Weights of a small transformer language model.
Architecture: RMSNorm after residual sums in early layers and before blocks in later ones, some layers without attention, local attention windows.
Training: a variant of Adam for these matrices, 4278 steps.
Each number is 200 + 20 x the weight over its row's rms, rounded and kept within 0 to 999. Layers, rows and columns count from 0. The size before them is the row's rms in percent of the matrix's.

# layer 7 MLP gate, 1536x768, rms 0.0222, rows 359-363, columns 256-511
098,186,200,184,182,194,209,230,208,143,187,177,213,202,209,210,203,193,197,241,228,191,205,182,226,200,176,184,221,212,179,188,205,180,190,211,242,210,198,200,195,206,217,182,174,197,206,254,197,197,167,172,184,203,211,237,184,190,217,195,186,202,190,198,182,191,196,198,198,206,215,171,206,183,191,200,207,190,176,212,225,195,186,207,225,237,170,157,202,215,180,235,187,188,180,174,175,200,172,228,217,189,217,207,214,201,208,201,187,201,230,191,216,236,201,190,206,171,214,202,149,181,217,208,222,184,222,203,173,223,182,197,203,198,230,190,194,213,237,225,200,232,186,191,174,185,205,221,227,178,160,204,160,152,198,198,194,195,202,220,203,199,192,200,201,196,201,213,209,183,209,222,203,179,204,191,158,198,205,183,200,194,184,183,193,188,185,194,203,189,203,183,201,208,201,198,202,211,161,210,180,169,199,182,186,186,186,177,204,197,205,255,186,195,208,217,209,224,199,214,208,219,202,200,192,201,162,220,178,197,180,180,194,213,194,174,145,223,193,209,208,197,164,230,197,219,196,179,186,185,235,168,203,199,210,215,195
097,184,169,219,214,174,169,203,204,221,202,202,194,185,210,182,222,219,237,212,162,231,216,219,204,190,177,205,207,205,206,192,182,191,213,210,204,172,210,200,200,233,217,202,212,190,214,221,210,194,195,179,166,205,182,205,199,242,225,206,229,227,199,185,212,203,190,220,180,222,196,205,231,201,164,216,200,204,218,188,182,201,187,197,242,166,222,231,196,227,202,208,245,219,197,198,171,207,193,180,179,196,189,151,176,190,203,203,210,212,211,203,191,210,241,246,171,189,200,184,224,195,222,172,196,230,195,218,211,207,199,188,182,195,186,181,206,192,212,184,200,197,213,201,228,177,206,239,205,196,205,201,223,226,188,173,223,201,198,209,165,222,214,198,223,224,210,222,229,203,179,195,205,209,173,234,192,191,174,184,182,204,227,198,210,183,201,170,169,193,190,199,242,212,202,180,224,186,186,173,212,220,195,202,204,167,190,169,206,218,236,190,201,224,218,205,236,239,211,246,193,184,196,190,205,184,183,201,244,205,179,186,170,206,199,211,192,201,220,225,210,205,195,225,211,213,197,192,177,219,225,193,216,157,166,196,227
098,222,234,177,219,208,208,193,193,182,165,192,194,210,224,170,185,209,211,187,171,195,197,206,188,249,207,213,216,212,221,211,175,203,178,244,190,201,194,230,200,209,186,208,217,182,205,231,216,216,213,242,225,157,203,201,210,234,203,229,164,211,209,221,211,157,210,179,226,215,183,167,242,185,201,217,191,188,190,173,188,209,195,198,176,225,169,183,193,206,200,169,229,188,214,220,190,208,199,223,219,186,207,188,194,195,225,211,201,180,198,181,194,239,213,231,210,213,203,201,190,220,213,154,175,228,161,191,176,167,185,202,190,167,189,207,184,211,201,181,229,216,213,229,159,195,194,187,211,193,224,193,181,181,230,179,225,204,212,209,217,223,175,218,216,173,169,206,181,185,182,202,221,186,241,199,186,210,212,195,159,203,213,212,229,221,210,225,203,173,191,222,189,209,193,207,196,221,206,215,210,213,221,208,231,182,202,179,182,167,213,158,189,183,179,229,169,205,203,226,177,206,213,189,198,188,183,209,221,176,196,237,197,191,227,174,204,179,193,193,206,221,210,228,203,145,232,178,201,225,194,208,205,202,206,223,191
099,166,190,207,208,187,163,236,182,207,212,182,202,210,234,206,199,135,199,215,204,204,205,219,242,233,202,157,188,192,194,189,184,230,175,199,188,203,208,181,188,220,214,207,178,220,188,200,193,231,220,186,210,209,233,212,204,237,229,209,196,184,212,196,206,207,191,162,204,180,180,208,191,200,198,187,196,190,214,230,183,188,201,181,220,196,216,201,180,187,196,185,166,175,212,238,211,206,182,195,215,231,213,205,199,220,245,195,206,134,178,240,222,203,243,188,220,200,179,197,164,168,233,214,228,182,171,222,237,209,188,186,210,190,195,216,211,176,233,200,193,211,213,181,189,188,198,187,187,209,217,165,202,219,185,192,205,214,173,196,196,178,196,212,207,212,200,210,216,166,189,212,201,161,194,182,198,200,212,183,209,171,197,203,170,212,208,152,209,181,198,224,210,213,232,222,168,246,247,228,215,189,177,218,216,186,215,204,208,217,202,223,231,166,210,204,220,218,178,253,193,175,200,204,165,205,211,187,200,184,198,185,185,197,193,182,189,203,197,242,224,186,201,193,193,191,185,225,223,180,168,198,197,218,195,192,183
101,196,204,195,190,173,217,214,156,178,205,196,177,194,191,205,211,231,155,187,174,156,215,185,163,169,187,210,188,191,206,190,171,204,207,228,198,192,198,228,216,222,210,203,211,186,176,172,197,233,224,173,178,167,179,232,195,214,195,201,205,178,169,207,191,218,194,187,231,209,189,160,190,192,212,200,212,179,232,178,186,176,228,198,201,181,203,212,208,216,215,208,188,200,205,212,200,171,226,175,236,161,209,157,191,205,200,169,207,183,191,211,187,181,169,174,194,194,164,219,189,189,177,208,216,232,196,210,181,212,199,231,215,227,189,197,237,232,206,224,225,227,188,174,211,202,202,200,167,186,198,192,206,148,176,187,153,216,208,198,230,188,207,216,191,186,187,218,196,203,176,230,179,210,186,180,197,177,187,206,215,184,241,192,189,172,181,203,189,218,209,201,173,209,225,240,182,172,196,213,188,241,184,214,163,207,207,226,189,184,204,208,234,209,217,229,211,204,222,176,205,206,212,197,237,197,190,196,227,205,203,210,196,207,213,255,206,194,164,254,201,178,241,200,221,199,208,232,243,196,220,179,222,194,218,231,203
# layer 7 MLP up, 1536x768, rms 0.0214, rows 359-362, columns 256-511
100,220,203,168,226,175,202,236,200,178,222,205,222,188,172,205,176,186,212,222,190,191,153,222,235,171,225,187,187,215,203,213,207,183,206,223,173,207,204,197,171,196,180,191,163,203,222,243,202,187,200,201,190,208,197,166,192,242,210,229,208,185,197,207,218,187,184,174,220,204,167,180,219,213,175,186,197,230,195,219,179,231,179,210,243,214,193,203,218,179,181,217,201,162,200,203,202,165,206,181,169,218,222,190,163,180,201,229,209,191,201,210,205,223,204,207,193,181,189,137,210,177,221,229,225,207,189,209,204,184,172,203,204,174,171,205,229,222,187,211,191,184,190,198,174,194,201,199,231,190,217,184,183,200,177,194,188,189,183,208,234,183,224,195,208,228,207,226,206,192,221,192,195,199,229,214,170,201,189,195,215,195,218,213,194,178,214,174,197,225,195,213,199,186,204,230,182,199,173,215,216,170,167,249,220,208,220,157,199,211,189,213,192,182,192,184,197,191,199,229,223,254,196,218,207,179,209,217,228,190,199,210,172,233,227,207,234,237,198,196,184,180,183,218,227,228,209,224,185,203,212,201,206,194,200,202,196
095,169,175,187,209,202,182,208,177,234,242,225,206,175,200,180,191,197,192,218,188,177,177,220,224,177,186,192,217,151,193,173,193,183,158,189,175,190,181,202,200,212,207,201,181,162,227,224,192,179,189,192,191,221,198,219,205,166,202,204,259,179,194,180,179,190,197,195,213,208,216,254,199,241,174,195,186,215,186,193,203,176,187,205,220,220,205,189,225,188,170,220,167,219,205,223,226,225,199,158,187,226,183,159,228,175,180,235,238,211,208,195,201,220,247,211,188,194,192,200,179,182,202,172,238,208,202,187,185,192,192,211,201,219,163,207,187,194,236,163,159,169,201,212,201,238,188,215,212,211,216,235,191,200,222,225,187,164,155,215,208,191,210,200,226,199,219,183,206,175,204,196,204,174,222,235,194,208,216,220,204,186,172,239,215,200,210,199,202,207,217,182,191,236,218,166,204,198,222,174,211,180,207,230,186,195,184,206,196,206,200,233,185,184,179,195,207,201,247,175,247,166,226,225,189,205,208,232,184,222,209,197,202,200,183,204,218,214,223,207,208,176,207,174,202,186,219,190,203,202,185,165,214,172,181,195,235
101,173,188,181,224,207,188,180,219,205,198,199,186,184,198,172,194,205,169,225,176,194,213,203,176,196,179,199,202,191,184,212,231,233,189,238,193,153,184,241,189,206,188,211,222,249,184,157,207,184,175,211,215,214,219,190,189,206,166,249,193,192,205,166,239,192,171,189,164,183,179,196,166,166,199,215,215,177,185,190,226,199,234,188,182,196,182,215,255,185,183,187,196,219,211,193,214,233,210,198,231,188,226,248,217,176,198,194,181,204,194,203,188,216,180,193,216,176,187,245,197,228,213,183,185,178,214,198,213,183,194,177,212,161,194,193,185,169,182,175,180,193,176,181,193,228,178,198,216,207,219,227,161,192,197,237,232,177,183,210,207,206,192,220,189,222,202,180,188,195,199,173,227,190,193,192,190,186,223,213,193,167,175,192,216,173,202,227,184,195,241,179,184,203,204,180,181,191,194,202,202,200,185,208,210,184,215,191,205,183,186,236,177,202,237,189,173,170,193,179,168,192,193,251,190,206,179,204,201,215,181,198,194,194,203,146,230,191,192,196,179,222,196,201,199,198,200,184,228,195,236,172,185,218,199,204,161
103,199,181,174,192,194,196,186,197,173,209,218,201,187,198,175,190,234,229,244,189,191,180,182,170,150,214,179,197,226,175,202,194,251,162,184,212,209,189,213,199,213,212,208,191,225,202,202,219,193,189,177,178,233,186,218,146,211,216,211,222,198,214,180,197,200,213,216,187,192,213,190,166,209,195,192,178,184,182,190,238,209,196,224,184,218,210,197,176,166,192,214,196,194,188,224,218,229,192,202,188,226,214,190,188,196,227,196,202,173,176,179,172,239,200,198,204,197,216,150,191,211,189,239,175,178,221,181,201,188,172,189,175,176,205,221,161,194,217,177,223,177,181,214,168,234,216,217,221,202,198,205,180,194,218,218,215,231,172,187,196,186,198,185,163,194,207,219,195,200,180,201,265,196,177,193,215,205,206,188,253,192,181,224,197,189,196,182,208,225,164,203,197,202,218,171,200,194,216,203,178,193,216,150,171,152,227,209,181,209,210,217,181,231,162,200,195,204,216,172,174,215,208,198,210,160,173,195,193,212,232,175,206,223,171,169,211,189,183,194,166,218,191,214,171,210,186,208,208,203,210,209,172,198,245,181,212
# layer 7 MLP down (transposed), 1536x768, rms 0.0175, rows 359-362, columns 256-511
097,217,196,187,197,218,195,205,209,190,198,194,212,219,196,201,180,208,214,169,177,151,228,223,219,191,178,203,251,223,221,212,199,241,200,243,187,213,177,206,192,184,212,210,204,212,194,209,200,204,209,207,186,192,229,232,180,217,182,204,187,182,180,182,192,209,192,188,177,251,191,198,251,201,222,230,218,180,199,237,249,174,199,211,212,180,236,206,169,164,194,175,198,179,209,203,214,194,155,231,192,173,199,226,165,231,194,228,201,204,201,184,181,185,206,227,224,258,234,166,197,196,206,232,224,196,193,197,191,199,211,209,212,200,237,181,210,216,200,198,225,222,154,194,208,199,158,215,180,235,197,214,166,207,199,188,185,201,228,206,242,206,191,200,194,225,206,202,214,200,189,198,200,208,211,188,198,217,192,185,210,169,212,197,175,177,206,209,202,241,200,221,202,186,204,152,192,215,181,214,224,224,202,191,211,200,193,194,215,210,242,216,194,250,211,179,202,163,189,194,225,165,207,209,184,159,198,248,198,203,205,171,223,211,212,192,189,203,179,185,227,210,211,182,215,190,236,223,226,229,246,192,199,187,202,199,160
098,215,217,192,175,184,209,182,207,179,196,210,159,201,183,230,218,244,231,197,207,209,197,195,175,218,229,201,191,196,224,217,195,202,202,190,211,179,214,201,208,209,192,188,219,223,172,210,188,221,192,201,228,220,241,174,234,190,213,159,189,243,231,187,202,207,229,200,195,202,205,180,203,217,220,208,175,213,204,231,191,206,206,209,151,177,218,236,202,203,211,175,205,217,191,193,180,185,219,228,201,207,206,208,211,210,201,196,162,199,248,162,191,211,221,216,212,207,176,229,209,202,224,267,185,215,154,202,167,180,219,183,182,208,215,204,197,243,175,217,192,216,173,213,234,208,180,183,185,159,200,183,215,226,203,193,248,238,223,201,204,209,217,196,202,213,220,194,186,189,180,213,203,180,172,181,247,206,186,213,193,231,177,187,241,185,187,173,181,175,203,223,206,199,178,195,215,199,178,189,190,183,192,174,205,163,223,211,179,239,164,209,210,201,219,210,222,219,187,210,196,190,208,208,201,183,216,209,201,174,218,173,183,184,184,200,215,191,207,197,221,238,206,195,219,190,189,183,195,202,194,211,193,207,218,183,207
098,206,186,167,197,215,192,190,207,179,216,166,200,184,193,224,231,192,221,166,210,185,208,208,195,218,199,230,207,169,212,221,216,148,189,212,193,170,181,217,214,206,203,178,200,203,235,213,193,183,178,222,182,196,196,155,202,221,186,161,219,200,186,165,223,203,215,178,232,158,188,181,178,138,232,207,256,204,206,209,210,181,182,209,209,183,223,199,185,219,190,224,202,183,205,192,193,212,201,188,197,209,242,228,219,189,179,189,178,184,201,164,175,208,200,205,196,203,198,161,215,223,217,217,170,232,191,179,199,199,134,202,201,200,173,173,167,199,202,218,196,221,194,202,214,242,196,167,211,191,212,200,170,210,157,225,202,185,212,214,197,194,181,252,194,194,220,197,184,197,223,206,227,178,225,190,195,192,166,189,203,209,201,203,205,188,207,201,183,180,205,194,190,186,198,217,169,209,237,201,182,225,167,179,197,169,179,189,193,181,241,225,212,184,162,181,221,212,201,179,180,191,214,209,192,216,157,184,240,214,157,180,197,208,184,181,211,206,166,215,182,198,211,213,211,225,242,205,219,174,174,192,200,220,188,195,174
103,222,203,230,188,186,181,200,209,193,201,207,203,173,175,199,214,204,234,216,219,196,214,189,181,201,203,183,219,192,147,183,188,214,201,198,192,172,213,202,194,218,211,207,217,159,219,187,204,203,214,212,228,192,209,153,218,193,214,190,208,229,181,205,220,199,181,193,206,210,228,206,242,218,195,212,218,214,181,214,199,203,194,195,211,209,221,160,211,177,221,195,209,215,216,188,219,198,172,201,232,130,221,201,186,178,216,229,201,232,211,183,198,234,221,210,183,215,191,208,166,169,209,225,215,190,206,223,172,220,187,175,218,174,169,204,230,195,183,171,175,229,195,207,207,195,155,229,192,149,167,181,188,219,159,200,210,215,222,207,186,173,189,207,171,202,163,207,194,210,194,184,215,216,168,206,195,186,215,175,217,193,224,194,199,185,192,210,227,201,196,213,221,198,187,197,201,202,201,229,166,169,182,217,220,197,194,212,202,222,176,175,213,204,191,158,181,197,181,204,236,170,199,188,197,200,195,215,220,177,187,217,230,210,219,199,209,170,203,175,204,231,201,193,192,149,233,208,200,191,208,185,198,164,247,213,188